Part of a small language model's weights: 45.2M parameters.
Each number is 128 + 24 x the weight over its row's rms, rounded and kept within 0 to 255. Layers, rows and columns count from 0. The size above them is the row's rms in percent of the matrix's.

# layer 5 MLP up, 1280x640, rms 0.114, rows 1024-1038, columns 0-159
size [ 95 100 105  93  98  98 104 103 102 100 109 100 100  95 101]
[[127 122 156 142 143 121 123  94  99 138 149 151 118 101 107 130 148 121 166  87  96 102 162 106 117 149 103 145 131 156 166 168 127  93 137 128 104 164 132 144 131 145 142 104 136 113 141 126 100  56  91 107  56  77 139 154 148 152  93 100  98 128 122 117 129 129 138 110 100 104 147 153 131 144 133 150 185 147 128 186 121 109 115 102 143 122 117  95 130 117 137 160 197 113 131 104  96 138 137 115 118 119 163 164 134  95 139 148 145 136  98 136 127  99 126 132 131 122 148 143 116 106 131 151 146 161 110 124 126 141 106 156 114 151 148 119 131 173 102 115 113 119 152 229 105 135 125 127 120 135 176 138 142 128 134 106 120 143 141 119]
 [120 160 103  79 137 132 108 125 137 107 124 143  91 142 171 150 119  86 112 118 176 126 168 102 115  90 146 173 154 103 119 160  96 140 103 126 185 129 130 110 132 133 119 149 134  86 135 131 138  88 137 156 123 128  87 145 122 152 127 125 102 143 123 121  97 141 105  87 136 112 110 109 115 100 133 117 161 157 129 147 102  83  72 120  78 125 111 104 115 122 106 163 106 168 121 120 122 108 143 138 159 148 122  93 132 149 135  70 152 149 120 148 104 119 115 144 132 103  64 125 142 166 142 153 146 143 152 138 128 131 122  98  70 141 139 103 124 143 148  85 105 122  83 143 162  71 152  93 124 139 109 144 150 123 131 118 158 140 113 181]
 [110 136 116 123 147 144 133 150 142 133 163 106 120 131 124 115 110  97 158 163 137 116 130 100 138  90  86 125 139 148 125 108 149 142 123 170  82 132 127 145  81  93 130  76 133 161 101  94 100 154 107 130  93 108 151 143 164 110  83 169 126 113 125  72 173  85 126 135 138 109 129 124 153 146 147 179  85 180 166 131 160 129  97 121 122 142 164 134 156  76 116 133 139 162 140 148 156 112 116 121 107 136 112 115 102 117  68 143 152 118 114 130 112 131 118 112 149 127 117 182 123 142 129 122 126 112 136 110 137 132 108 126 119 139  64 166 137 113 170 123 120 119 151 122 112 104 122 118 157 101 132 118 146 145 113 133  98 123 129  88]
 [161 133  98  91  86 131 153 124 206 131  95 101 107 112 149 136 156 130 139 123 152 147  90 131 135 167 142  86 151 147 134  91 163 142 178 182 132 137 121 100 126 104 122 101 144 131 128 134 116 108 112 157 144 163 102 151 119 145 133 138  80 118  90 149 149 164  86 206 133 137 125  74 126 122 111  92 155 107 121 109 161 134 156 119 117 100 177 120 135 137 101 147 147 167  96 134 105 111 104 145  89 119 108 116 102 124 146 103 137 144 116 137 146 116 110 106 100 117 136 107 116 130 125 112  97 146 137 140 145 132 130 120  76 122 182 173 110 100 122 139 105 107  94 115 118 143  91 143 122  95 112  95 109 152 134  80 144 111 122 138]
 [111 129 141 136 106  87 130 140 168 178 174 102 114 156 133 122 134 140 137 103  97 111 121 120 116  96 151  92 161 103 106 150 128 166 125 104 134 115 160 109 117 109  83  90 124 197 164 115 143 168 132 110 129 131 112 140 130  94 123 134 116  98  98  97  94 114 113 144 135 114  83 118  98 124 128 125 137 139 136 106 125 114 122 136 114 108 160 107 130 182 178 114 100 143 145 130 146 130  89  93 146 152  83  93 154 138 101 132 145 155 120 155 107 129 124 126 120 112 119 130 132 100 130  99  69  79 102 144 105 100 116 177 127 160 146 113 104 138 132 119  86 144 126 131 142 118 152  72 101  76  68 144  70 158 152 116 103 108 152 129]
 [137 107 120 143 139 129 135 149 108 143 186 154 135 159 121 101 197 130 148 122  89  85 104 145 108 136 115 120 131 147 145  95 183 168 120 134  93  57 126 129 133  88 103 146 162 123 126 112 136 132 167 135 124 109 148 122 140 135 158 140 171 148 107 106 114 152 153 106  97  83 141 114 144 126 104 141 119 170 139 113 125 133 155 147 122 102  72 141 114 105 160 154 127 104 110 112 133 149 148 136 145 156 125 108 171 100  94 130 161 155  98 175  93 160 142 107 122 129 117 130 144  97 119  83 131 101 114 136 124 143 123 144 142 127 121  88 107 167 119 127 127 121  64 125 107 129 131 151 123 108 103 119 141 143 136 146 146 156 134 129]
 [123 141 134  88 172 100 130 141 105 150 136 106 135 105  98 181 118 127 176 126  93 107 129 111 118 139 126 111 108 171 142 146 106 136 120 129 116 140 108 134 154 134  89 115 141 143 149 152 145 113 136  99 145 152 112 120 140 154  70 152 111  89  97 124 176 119 103 145 155 115 122 138 117 152 129 118 107 117 135 118  88 128 129 152 133 144 126 147 167 137  95 136 146 130 119 157 129  90 134 150  98 134  88 134 134 106 128 165 137 116 116 113  95  69 101 138 139 124  98 177 133 140 123 147 130 122 100 139 117 133 159 138 139 165 156 198  99 136 162 118 141  92 141 144  86 158 126 157  98 116 100 115 152 102  74 121 129 102 112 133]
 [149 120 137 107 142 146 152 120 130 165 141 153 138 148 132 123 145 117 154 110 147 113 144 160 128 124 108 155 182 154 115 125 108 119  90 114 127 145  84 148 147 131 147 153 132 162 123 119 149 138 154 147 174 167 112  97 140 147 103 116 114 141 113 142 127 153 150 157 116 129 135 101 146 127 119 108 144 127 144 122  76 136 113 134 146 121 104 104 136 117 103 130 149 103 149 103 126 123 119 140  95 123 187 128 167 127 152 138 157 121  98 132 119 125 143  90 150 131 106 149 116 129 108 132  99 135 166 128 163 160 170 126 115  81 149 140 122 116 124 141 124 117 138 147 105 165 117 164 141 153 129 132 117 124 151 135  86 126  85 178]
 [100 141  92 146 125 117 134 149 130 130 113  82 139 135 107 173 108 146 130 145 139 107 171 128 113 141 108 148 128 170 161 152 127 132 128 118  95 121 142 114  96  98 144 123 131  98 116 127 143 123 144 140 115 145 128 156 123 125  83  89 117  95 155 138 131 101 130 143 148 136 137 185 125 114 111 111 146 125 115  73 120 122 131 116 124 146 143 136 132 109 133 135 128 123 109  95  65 133 121 155 139  73 155 146  80 195 151 141 115 108 114 130 136 122 109 130  98 145 153 130 156 141  84  92 110 107 127 135 104 144 100 112 113 159 108 123 157 120 114 128 134 110 100 190 154 139  95 157  98 116 135 164 112 117 114  93 118 106  95 128]
 [151 121 141 172 112 132 108 152  58 116 115 120 140  87 106 138 174 155 152 103 186 175 112 145 129 132 122 142  99 142 133 167 124 133 135 122 120 152  90 136 187 160 120  88 161 113 124  98 108 118 101 137 156  86 142 128 151 127 125 196 127 100 130 118 113 125 153 143 146 172 139 154 106 148 116 136 104  94 107 152 132 155 116 127 144  88 160 120 194 100 157 146 114 120 133 102 135 114 132 116 105 149 104 207 100 143 137 115 119 117 162  98 197 122 116 140 172 122 120 145  75 120  85 138 147 137 131 159 136 103 121 122 131 142 110 145 127 106 132 102 146 121 104 125 128 122  72  73 133 113 145 113 100 140 116 136 140 137  97 125]
 [157 149 146 125 147  81 136 155 124 148 179 128 117 127 120 119 101 153  95 149 137 101 107 121 157 116 108 148  71 143 148 104 122 165  93 102 132 136 174 154 142 116 108 118 145 121  64 135 147 163 128 122 177 157  87 121 151 125 109 148 141  95 157 119 118 145 160 116 138 110 111 154 173 155 115 130 167 139 150 129  65 119 123 120  89 132 124 114 105 122 115 132 117 127 143 120 138 142 101 128 117 141 149 106 137 126 141 119 114 131 154 142 128 166 171 147  83 136 130  98 103 101  93 136 140 168 104 100 109  93 125 104 113 164 139 104  93 102 137 115  87 156 111 107 113 144 111 131 134 156 106 128 114 114 141 111  69 178 134 104]
 [114 120 135 136 127 105 185 128 111 133 146 146 118 110 162 118 141 141 143 158 123 113 113 163 123 131 126 142 158 157 183 163 149 165 127  95 166 140 133 133 115 124 125 118 100 145 126 143 111 174 103 116 175 144  95 167 143 126 133 146 106 142 120  95 128 105 112 123 137 131 126 150  85 176  88 133 128 110 123 143 131 130 116 188 118 100 107 124 145 129 133 135  98 126  88 102 106 135  99 176  76 141  88 109 104 129 167 101 131 140 113  82 118 122 130 138 108 137 146 109  92 131 151 121  90 140 127 126 171 145  93 148  74 177 129 111 112 131 124 110 133 136 173 121 120 133 101  91 153 119 134  77 137 180 110  95 179 133 137 140]
 [136 151 106 148 132 118 126 144 173 102 165 117 123 129 123 120  89 120 154 104 117 155 157 109 124 191 111 158 143 132  93  92 157 148  93 101 129 117 155 136 162  84  94  98 130 179  99  97 120 127  99 118 138 116 124 153 113  88 118 113 120 106 143  91 113 113  96 154 149 132 146 142 120 128  76 123 110 111 127 130  83 144  97 165 113  89 168 103 108 109 104  97 100 128 125 111 105 129 142 160 142 131  95 127 124 102 141 146 143  92 141 101 137 101 126 154 120 159 150 147 117  97 118 147 141 146 108 123 138 150  92 154  91 132 156 150  95 139 134 120 141  88 108 112 155 113 136 157 123 152 139 100 137 101 143 139 124  83 129 114]
 [159 119  91 127 173  91 128 154 134 112 143 124 122 137 108 128 142 119 158 156 148  79 140 109 131 123 142 107 108 143 121 107 116 130 128 111 123 134 145  82  98 120 138 130 121 118 127 102 130  69 164 153 109 127 135 156 163 154 139 100 127 115 129 139 131 154  95 127  89 146 104 123 151 122 117 131 110 184 172 107 135 126 156 152 106 132 129 128 123 109 128 150 105  83 127 107 157 165 138 137 129 101 132 139 122  97 134 151 172 140 119  88 105 136 118 144 128 115 152  84 126 149 132 153  84 123 117 132 109  95 168 116 131 108  91 155 115 137 145 144 138  84 108  98 129  86 105 127 144 139 141 109  69 127 158 149 139 132 105 110]
 [168 119 118 135 148  80 129 111 144  94 151 122 119  93 124  93  96 111 131 179 128 124 155 152 133 110 141 132 132 101 153 115 129 125 145 105 124  97 131 118 111 182 119 136  75 185 111 128 101 120 128 134 153 117 115 129 140 143  94 140 103 125 157 119  96 114 114  93 133  82 151 137 109 142 129 138 109 134 151 151 155 136 124 130 151 118 171 110 111 153 123 154 144 170 125 110 140 126  90  97 170 122  77 126 193 126 126 119 125 142 144 107 111 168 103  98 150 112 181 110 107 135 131 170  92 154 141 116  89 162 114 171 144 139 122 106 155 165 117 125 109 110 139 104 153 145 158 160 118 126  77 115 164 181 102 129 175 133 141 103]]
# layer 5 MLP down (transposed), 1280x640, rms 0.116, rows 1024-1037, columns 0-159
size [100  99 105 100  99 101 101 104 102  97 100  98  99  96]
[[115 167 134 104 140  91 128  94 146 108 138 146 138 107 175 122 131 113 135 126 164 148 141  95 162 114  78 121 118 164 142 155 149 154 128 131 123 138  80 106  96 182 111 119 157 122 113 127  88 148  95  94 147 171 113 194 104 161 130 157 112 115 122 168 118 107 116 124 126 132 114 141 171 140 149 145 123 128 129 150 116 130 145 161 178 115  83 149 127 131 123 110 152 116 122 106 113 129 103 121 104 109 146 136 100 135 115 125 145 130 115 121 158 111  97 173 124 110 173 109 167  68 118  91 132 135 127 136 108 145 141 115 102 145 156 125 119 136 139 120 145 164  97 110 118  77 133 169 173 124 153 119 111 118 162 116 150 164 105 136]
 [126  96 100 123 186 137  82 135 151 164 151 115 123 136 135 134 107 155 142 158 177 132 124 120 129 135 153 136 132 101 158 150  98 160 108  94 134 117 143 140 140 142 164 129 164 131 140 131 130 161 128 122 102 117 140 195 115 126 156 128 106 164 120 127 180 140 174 175 164 111 128 109 140 113 159 125 105 129 119 148 142 122 141 171 126 154 133 112 149 129 125  74 164 107 147 170 112  98 116 129 139 120 133 114 129 169 147 118 208 125 115 146  84 127 121 157 128 119 103 165  94 163 157 128 143 148 130 143 184 162 158 121 129 147 122  93 139 132 165 119 160 110 119 152 145  48 101 139 114 119 112 134 147 114 117 127 151 138 117  91]
 [128 144 113 143 137 127  69 116 130 111 147 152 123 160 118 144 105  62 167 142  73 109  97 185 158 171 102 120  92 139 130 117 138 138 150 148 113 164 153 165 162 105  61  84  90 139 101 120 117 134 143 104 177 186 110  99 115  90  92 136 102 123 131 146 172 112  96 152 195  99 141 130 118 139 111 138 151 151 116  79 131 167 102  96 137  96 164 138 127  91 125 143 185 121 123 110 162 155 131  90  86 162 144 133 137 114 106 146 114 106 153 138 154 110 118 109 110 124 104 128 137 138 139 119 133 125 144 130 116 112 141 169 133 113 128  90 145 166 113 113 134 135 130 146 121  89 110 122 131 172 110 123 130 135 135 160 157 119 118 117]
 [126  97 132 115  71 127 110  93 121 103 116 144 114  91 144 139 115  77 160 116 137  75 104 130 104 128 138 152 146 103 120 144 144 119 118 130 148 105 133 133 134 140 150 109 134 130 115 141 105 102 113 139  99 131 153 165 123 142 121 120  88  66 112 126 130 125 118 204 116 149  96 122 144 119 107 124 143 119 105 158 145 106 123  99  92 130 158 125 126 195 141 132 138 144 124 108 131 102 136 169 113 132 140 100 137 171 130 159 119 140 110 142 156 112 115  98 124 122 144 146 131 106 149 181 124 136 214 168 165 100 175 126 121 116 140 126 100 101 106 110 154 129 111 138 133 125 128 104 140 157 138 172 116 122 181 169 145 123 156 107]
 [121 160 111  78 102 135 139 130 104 145 131  85 159 149 118 129  91 130 122 100 113 142 128  97 166 126 122 134 114 176 126 121 133 140 122 126 133 133 153 161 158 126 114 108 145 138  80 193 148 134 130  99  72 152 154 139 134 101 141 124 123 146 148 151 145 168 105 156 140 150 107 121 148  98 153 133 163 135 144 103 104  92 131 141 188 136  98 136  81 150 120 125 102 135 119  54 151 114 120 107 147 134 164 146 135 168 133 112 159 107 122 149  98 134 152 147 135  95 123 176 126 149 125 142 100 125  96 114 159 135 131 104 135 127  89 151 155 127 190 114 108  84 136 113 131 109 127 144 123  90 105 101  92 162 122 166  65 153 125 117]
 [105 135 123 138 118 127 111 108 142 158 123 182 132 135 150 134 111  99 147 101 137 139 108 123 110 102 147 128 138 131 109  79 140 121 135  93 164  75  97 114 158 120 154 127 101 144 157 153 125 110 140 140 110 145 190 111 131 126 168 126 110 148  87  81 156 131 126 111 126 105 147 135 166 106 132 107 132 129 149 148 126  81 101  97 128 104 131 161  86 128 168 108 128 108 104 133 117 155 142  79 128 106 116 155 160  85 124  93 125  98 155 146 165 137 152 119 165  93  97 148  86  87 107  95 101 145 123 108 131  80 109 121 126 150 148 141 101 106 160 143 144 145  83 117 155 161  99 149 152 158  84 158  95 124 138 172  95 130 146  81]
 [126 104 147  92 141 169  77 152 109 127 113 122  86 112 168  97  88 114 112 126 101 108 124 108 141 126 182 123 127 107  83 137 137 159 107 113 131 147  99  88 130 168  99  93 151 155 151 153 110 152 159 170 140 130 140  91 150 147 183 135 127 140 151 136 129 161 124 120  80 142 137 120 140 122 176 130 112  59 138 181 104 135 125 134 109 134 116 141 118 137 130 154 115 128 142 146 137 121 116 116 120  95 104 124 120 140 114 108  98  87 109 135 143 134 115 148 122 157 128  95  94 177 120 126 124 134 107 127 112 122 107 105 124 156 157 140 154 134  91  99 131 171 122 137 149 150 126 126 136  74 107 100 145 130 149 143 126 117 110 141]
 [122 154 131 151  97  99 107 153 152 122  83 146 132 140  91 117 151 112 162 121 100  99 111 111 139  90 142 172 141  91 117 140 104 136 125 170 116 139 159 107 144 145 135 115 124 171 145 132 148 173 141 106 119 131 155 103 118 160 119 127 104  90 122  94 150 145 129 131 119 147 115 103 137 149  95 147 155 172 169 119 137 118 124 139 128 128 117 141 166 135 107 142  94 137 146 170 113 102 115 128 123 140 155 111 165 144 103  75 131 176 114 112 147 149 115 115 154 139 141 101 117 186 143 129 128 121 162 103 120 138 133 164 145  87 147 166 101 132 153 205 130  94 127 145 136 124 131 130 192 112 165 145 116 133 160 118 171 122 154 146]
 [ 69  92 165 165 100  92 106 103 139  96 138 131 100 126  96 117 122 102 135 126 109  79 109 107 140 117 146 115 106 122 140 138 124  95 115 104  67 128 102  91  89 111 132 127  96  92 134 121 116 132 133 140 152 103 114  90  93 119 119 138 117 103 134 116  90 123 144 159  94 151 114 116 133  52  98 151  99 152 121 121  98 155 103 139  93  93 134 126 131 138 127 117 137 199 109 117  86 147 129  99 157 131 118  95 113 143 112 103 113 123 146 114 131  65 133 134 152 146 151 126 105 118 119 129 116 112 121 154 133  94 128  99 172 149 106 117  97 158  97 162 132 137 160 162 115 130 148  81 123 157 132 128 161 120 135 133 117 122 118 103]
 [155 112 145 177 126  90 158 130 111 125  82 123 156  98 125 151 115 139 170 126 110 153 104 172 138 136 142 163 155 151 161 130 126 104 140 102  75 106 141 117 168 140 131 132 148 149 119 132 122 121 155 149 126 128 111 125 137 130 135 140 139 114 113 132  90  90  83 124 171 140 125 162 124 111 132 115 121 148 134 151  83 125  97 104 137 106 178 128 133 155 127 148 113 116 124 129 156 135 161 122  96 109 128 130 138 200 113 115 118 131 138 132 178 184 153 120 127  98 106 135  96 128 144  75 165 181 109 137 169 155 153 132 101 108 128 143  88 117 109  92 137 147  83 108 140 210 131  99 124 128 135 145 116  63 125 119 152 143 144  90]
 [136  99 118 167 142  77 155 125 159 113  98 122 108  92 105 111 143 180 152 158 122 182 102 125 152 127 121 168 154  98 132 124 153 159 117 119 158 113 167 120 130 135 137  99 105 146 120 126 104 116 115 144 122 122 136  84  72  98 138 151 103 133 128 143 106 104 162  94 139 135 146 139  84 126 121 156 160 121 136 128 163 130 109 121 128 138 158 153 131 106 133 116 107  96 147 169 144 119 128 134 101 151 138 141  92 142  86 151  93 154 118 153 133 126 192 162  99 141 141 147 126 133 144 127 130  96 156 114 147 116 143 139 138 190 124 119 133 111  93  88 134 158 160 130 142 120 138 144 179 207 131 164 115 114 135 103 112 139 119 140]
 [126 133 149 125 135 116 165 105 106 129 165 145 122 154 147 150 167 192 165 125 130 143 152 117 145 131 132 120 156 146 169 131 111 132 184 118 135 152 123 136 132 113 136 154 125 107 119 156 129 158 134 144 115 143 126 139 122  97 140 151 132 142 152 137 164 123 129 156 197 129 129 144  65 126 101 115 117 156 112 122 120  82 146 145 107 140 154 136 139 146 163 133 120  73  73 146 146 155  94 152 125  86 164 135 112 157 155 123 119 118 131  82 107 116 126 113 131 176 143 141 143 118 148 122 167 141 123 121 116 123 146 129 108 136 103 139 104 125 109 159 156 120 143 138 133 170 114 118 143 126 121 110 117 118 140  97 123 121 109 117]
 [128 162 143 155 133 149 145  90 112 173 106 118 155 134 152  96 131 130 165 153 107  94 135 214 112 130 144 183 132 121 147 125 157 100 145 157 120 102 137 101 127 153 180 122 147 124  87 108 144 156 102 132 159 134 142 139  46 123 143 149 111  92 144 127 148 157 133 120 144 144 149 148 154 132 140  92 109 135 131 129 136 132 146 152 120 126 133 110 131  93  99 100 119 109 140 117 121 108 144 155 117 148 119 119 138 103 165 126 126 141 103 141 166  94 137 134 150 115 167 140 103  88 115 151  83 112 100 126 127 106 134 134 131 127 154 112 135 135 134 105 151 113 111 126 158 135  93 117 134 133 123 125 153 104 163 138 134 148 159 131]
 [162  99 129 120  89 122 128 142 115 125 153 109 162 133 143 141  91 113 138  96 107 128 118 149 137 115 134 121 108 116 163 113 150 103 141 159 125 100 144 109  81 142 151 124 128 156 109 110 122 118 121 155 135 112 100 116  83 131  98  93  93 102 111 166 110 111 129  98  80 123 157 128 135 149 120 112 141 120 108 107 145 128 128 132  81 128 114 110 139 130 128 136  99 108  77 183 159 117 128 145  88 145 147 129 170 104 119 154 146 119 133  85 103 139 112 159  83 133 122 123 145  95 122 167 117 158 104 151 124 132 121 155 120 156 144 117 119 122 131 117 190  80 112 152 111  52 100 159 159 159 103 107  71 107  91 173 148 117 154  92]]
# layer 5 MLP gate, 1280x640, rms 0.106, rows 1025-1038, columns 0-159
size [ 98 107 100 100 100  99 102  99 101 107 101 103  94 105]
[[158 124 115 112  94  86 116 130 160 139 139 184  99 120 152 111  92 130  87  69 104 130 140 123 137 119 125 182 137 121 155 126  69 179 127 140 133 166 137 157  87  94 179 131 130 139 148 174 128 141 153 120  92 126  87 119 149 152 101  88 111 128 107  95  86 126 120  60 137 155 116 123 144 148  88 138 117 156 147 118 121 147 126 110  95 153 110 106 111 166 122 155 120 126 122 112 122 122 152 107 161  89 151 105 154 132 125 111 145 149 116 125  96 164 121 149 112 153 138 140 127 152 126 105 166 124 119 110 137 107 129  93 186 132 111 136 101 131 106 101 128 121 120 142 123 158 170 116 130 123 118 156 145  99 101 132  94 133 129 153]
 [136 122 112 134 137 122 122 119 153  94 112  71 130 143 118  96 115 168 128  90 103 143 140 137 102 106 162 134 129 128 133 125 114  94 106 172 138 114 145 101 135 141  84 159 148 127  88  88  97 142 134  96 141  90 132 114  94 164 136  74 123 149 114 123 165 144 104 189 134 164 174 131 125 121 126  94 107 144  78 163 158 143 134 100 123 130 133 126 132  83 144 121  92 129 145 105 154 151 132 169 158 141 165 118 101 162 115 171  99  82 152 131  92 105 118 151  95 151  99 122 134 154  85 115 174 131 107 139 184 123 154 144 133 123 143 134 163 118  79 129 122 154 126 138 149 138 173 151  84 154 109 143 120 121 106 134 105  77 159 106]
 [165 141 167 122 163 109 129 189 141 117 142 155 141 110 127 117 109 111  99 182 114 122 112 148 145 144 108 162 119 142 137 169 162 114 163 131 112 161 148 146  92 144 108 130 158 140 132 117 154 136 113 157 123 140 130  74 126 100 111 120 113 168 136 134 110  66 171 104 107 133 156 125 157 124 120 128 122 147 164 157 107  85 116 123 116 123 104 145 118 109 123 101 118 153 149 152 178 126  91  66 111 125  96 157 168  90 154 144 147 132 173 128 105 133 107 189 148 121 153 147 139 170 104  88 140 121 143 107 132 115 101 145 160 121 147 105 165 178 150 113 141 111 133  88 148  92 117 145 142 134 135 106  75 122  93 156 109 118 136 134]
 [159 146 139 103 157 149 104 137 144 151 143 117  76 138 100  63 117 114 138 129 139 113 160 105 168  93 145 121 204  75 123 138 157 168  90 104 126 139 173 163  93  99 137 130 157 144 131 116 121 110 141 161 105 125 155  98 159  91 124  95 159 131 132 119 117 101  81 153 125 138 120 142 144 124  90 142 167  82 178  89 114 123 143 108 149 159 103  86 127 130 149 111 141 102 121 158 124 150 133  91 109 131 131 122 123 140 117 138 181 112 134 133 123 133 113 107 115  89 117 144 130  88 128 142  99 108 131 170 194 134  90 132  97 134 125 141 127 109  88 177 110 153 140  95 133 164 139  90 119 125 131 113 134 168 169 142 117 169 142 115]
 [ 97 143 115 156 169 145 109 142 110 125 159 139 149 166 132 138 134  97 166 143  87 154 126  93 106 153 156 145 143 131 128 122  77 131  86 132  91 166 128 106 101 149 148 103 145 135 128 128 115 165 156 134 127 138 165 152 125 158 113 175 124 150 165 120 133 139 121 149 109 155 115 130  81 118 139  95 126 119 160 109 155 100  88 129 179 118 127  87 150 103 109 130 124 105 112 179 109 143 148 127 137 131 131 136 132 115 193 165 154 159 127 119 110 128 111 121 163 134 112 152 145  88  86 138 116 168 100 155 127 143 126 109 124 180 123 126 126 217 112 121 122 114 121 179 141 138 116 166 171 144 125 146 124 127 142 155 102 138 119 109]
 [159 119 170 140 113 175 147 119 117 137 125 107 117 136 128 133 147  99 123 142 119 166  87 141  97 116 126 135 133  98 155 109 129 119 174 109 154  99 107 116  86 108 139 157 106 114 149  82 118 160 156 130 167 152  71 179 138  75 129 143 139 157 106 152 109 121 103 149 135 169 128 164 113 116 132  97 109 135 148  91 135 133 126 105  99 114 117 156  96  98 157  94 150 141 110  78 137  90 174 148 170 104 155 152 120 153 119  99 108 104 156  97 145 168  94 139 118 123 115 159 129 128 150 111 110 152 110 182 131 127 141 132 150 123 110 143 107 155 105 146 112 158 119  82 134 149 138 102 141 138 134 189 113 129 119 108  69  99 101 106]
 [ 79 143 175 155 114 153  93 123 141  98 109 127 128 163 159  88 143  87 110  95 154 133 162 115 123 135 108 129 140 152 113 146 116 124 139 130 101 118 129 128 138 170 113 139 137 104 112 154 135 125 137 151 100 144  76 154 143 100 136 159 145 159 127 140 115 103 143 137 144 115 165 164 116 161 121 146 121 110 149 141 137 160 122 156 123  82 132 166 158 123 170 119  62  80 147 114 107 143 106 136 169 104 130 106 114 123  73 164 145 101 115 114  98 155 128  99 139 132 105 185  92 157 113 153 109 135 126 163 162 150 126 113 102 144 110 122 145 136 103 120  86 143  94 127 145 143 107 135 130 147 114 129 106 120  98 141 132 121 104 112]
 [170 146 100 123 142 146 160 149 184 137 132 148 143 141 116 115 130 103 107  83  87 104 107 107 116  79 138 143 155 129 118 140  97 102 148 104 191 151  97 141 106 141 133 100 129 136 112 104 132 146 178 112 127 128 110 161 116 132 166  87 159 150  98 165  90 130 130 121 127  89 109 146 146 139  72 150 139  94 129 172 120 128 124 132 137 134 107 152 154 109 144 116  73 154 118  91 125 131 110 114 138 127 146 158 114 159 140 120 104 163  94  96 138 150 111 110 145 142 120 117 136 136  79 112 117 105 129 100 173 108 177 135 141 131 148 117 110  99 105  96 155  76 118 105 110 140 119  78 100 108 141 139 120  99 102 152  98 135  89 117]
 [115 120 136  81 121 121 108  63 122 150 119  96 111 159 114 138 133 127 113 120 127 114 123 131 127 155 111 115  90  88 115 119  95 121 117 125 113  93 115 137 135 123 133 159 155 109 165 152 103 124 124 149 114 121 111 127 139 153  78 147 111 162 149 118 143 111 118 139 116 105 156 130 158 117 101 149 122 158 104 159 130 110 127 132 100 133 134 144 166 137  88 111 141 104 115  68 166  92  99 128 140  84 115  82 136 116 101 153 115 137 124 185  99 135 124 107 115 130 138 142  87 158 150 148 128 121 136 164 112 138 147 116 129 156 129  98 128 159 153 143 114 125 128 120 126 125 148 201 135  94 140  97 139 183 123 130 116 134 118 148]
 [104 110 163  93 127 137 155  97 104  98 132 132 129 130 113 145 133  99 156  78 151 101 146 123 130 108 171 149 114 122 103 135 131 118 105 130 111 139 105 111 133 113 147 133 186 134 120 106 116  86 144  85 117 136 105 112 149 152  97 100 114 131 174 110 166 107 103  79 107 152 109 149 125 136 120  99  77 120 142 112 174 116 142 107 116 116 149 145 115 118 136 139 112 121 136 106 122 163 112 114 147 137 144 124 124 140 135 147 105 110 151 114 134 129  84 136  92 143 144 168 104 158 119 178 160 104 136  73 123 156 100 127  89 102 154 124 152 126 129 125 129 152 129 100 134 113  95 151  91 173 136 171 147 125 147 113 133 129 133 174]
 [139 115 119 165 107 114 128 112 126 118 143 119 138 118 130  97 112 108 180 106 116 199 109 152 109 134 134 107 151 171  84 115 106 157 164 147 144 135 129 107  96 106 165 118  96 156 147 114 166 115 116 175 139 124 163 164 117  84 128 121 112  95 140 120 150 152 126  81 109 132 129 134 116 140 134 137 116 135  79 159 120 104 127  99 184 147 167 134 101 120  64 131 159 134 138 135 137 100 165  99 136 116 111 138 143 149 160  92 120  90  97 102 147 140 131 147 133 118 148 120 155  98 115 101 104 133  98 141  87 159 136 102 161  95 171  81 144 117 115 108 131 133 125 160 122 122 144 118 142 150 109 130 155 137 147 178 143 136 119 114]
 [ 91 137 151 134 142 160 134  94 156 134 102 129 162 161 137 114 163  86 109 129 128  92 112 136 143 114  89  90 119 102 115 119  82 128 114 161 132  82 122 128 109 173 112  99 142 161 190 187 120 118 121 173 107  84 112 142 122 108  91 136 115 163 124 126 142 124  97  81 139  87 126 133 187 106 117 112 136 149 133 154 129 101 108  95 127 105 122 128 110 173  97 137 155 127 149 153 174 128 141 130 135 105 120 143 111 158 109 128 112 130 136 146 141 121 102  95 103 138 190 130 144  83 149 215 100  95 128 113 111 112 132  90  84  94 141  98 113 128 178 113 110 101 161 164 133  99 154 130 147 140 120 103  95 104  95 132 133 113 113  79]
 [144 146 121 152 128 128 160 157 127 191 100  93 122 165 151 107 188 100 108 175 134 117 128 146  97  91 122 140 118  75 106  79 115 140 121 127 155 164 162 128  73  68 110 134 132 157 156 173 151 119 120 101 160 133 138 147  98 154 166  94 124 116 116 113 149 106 107 132 116 142 124 113 115 116 112 122 135 123 154  83 135 121 153 109 142 121 107 131 126  97 134 154 139  93 133 113 114 112 123 134 153 109 147 112 130 136 145 159 126 138 110  93 138 149 164 125 132 140 102 106 159 122 116 106 153 119 159 148 149 159 145 157 120 130 110 151 160 134 136 154 136 180 129  70 132 119 147 105 109 101 149 110  73 126 119 104 124 113 140 155]
 [110 126 146 139 152 124 146 120 148 111 108 167 146 127 122 124 131 135 100 131 120 153 134  97 123  98 154 137 104 130 174 153 113 115 116 133 161 103 182 153 115  90  97 114 143 159  82 127 127 121 137 128 139 111 131 129  77 107 111 122 114 124 147 116 120 107 100 152 164 126 115 153  36 135 139 171 105 145 111 133 147 133 117 152 179 157 127 135 119 140 126 137  99 123 120 103 116 117 128 121 173 132 144 115 179 123 119 155  80 167 126 119  81 129 151 123 161  91 113 112 109  93 131 113  80 172 175  89 131 125 108 147 152 141 108 140 122 113 156 146  93 167 117  89 117 148 106 191 102 119  76 119 109 143 173 115 152 113 155 165]]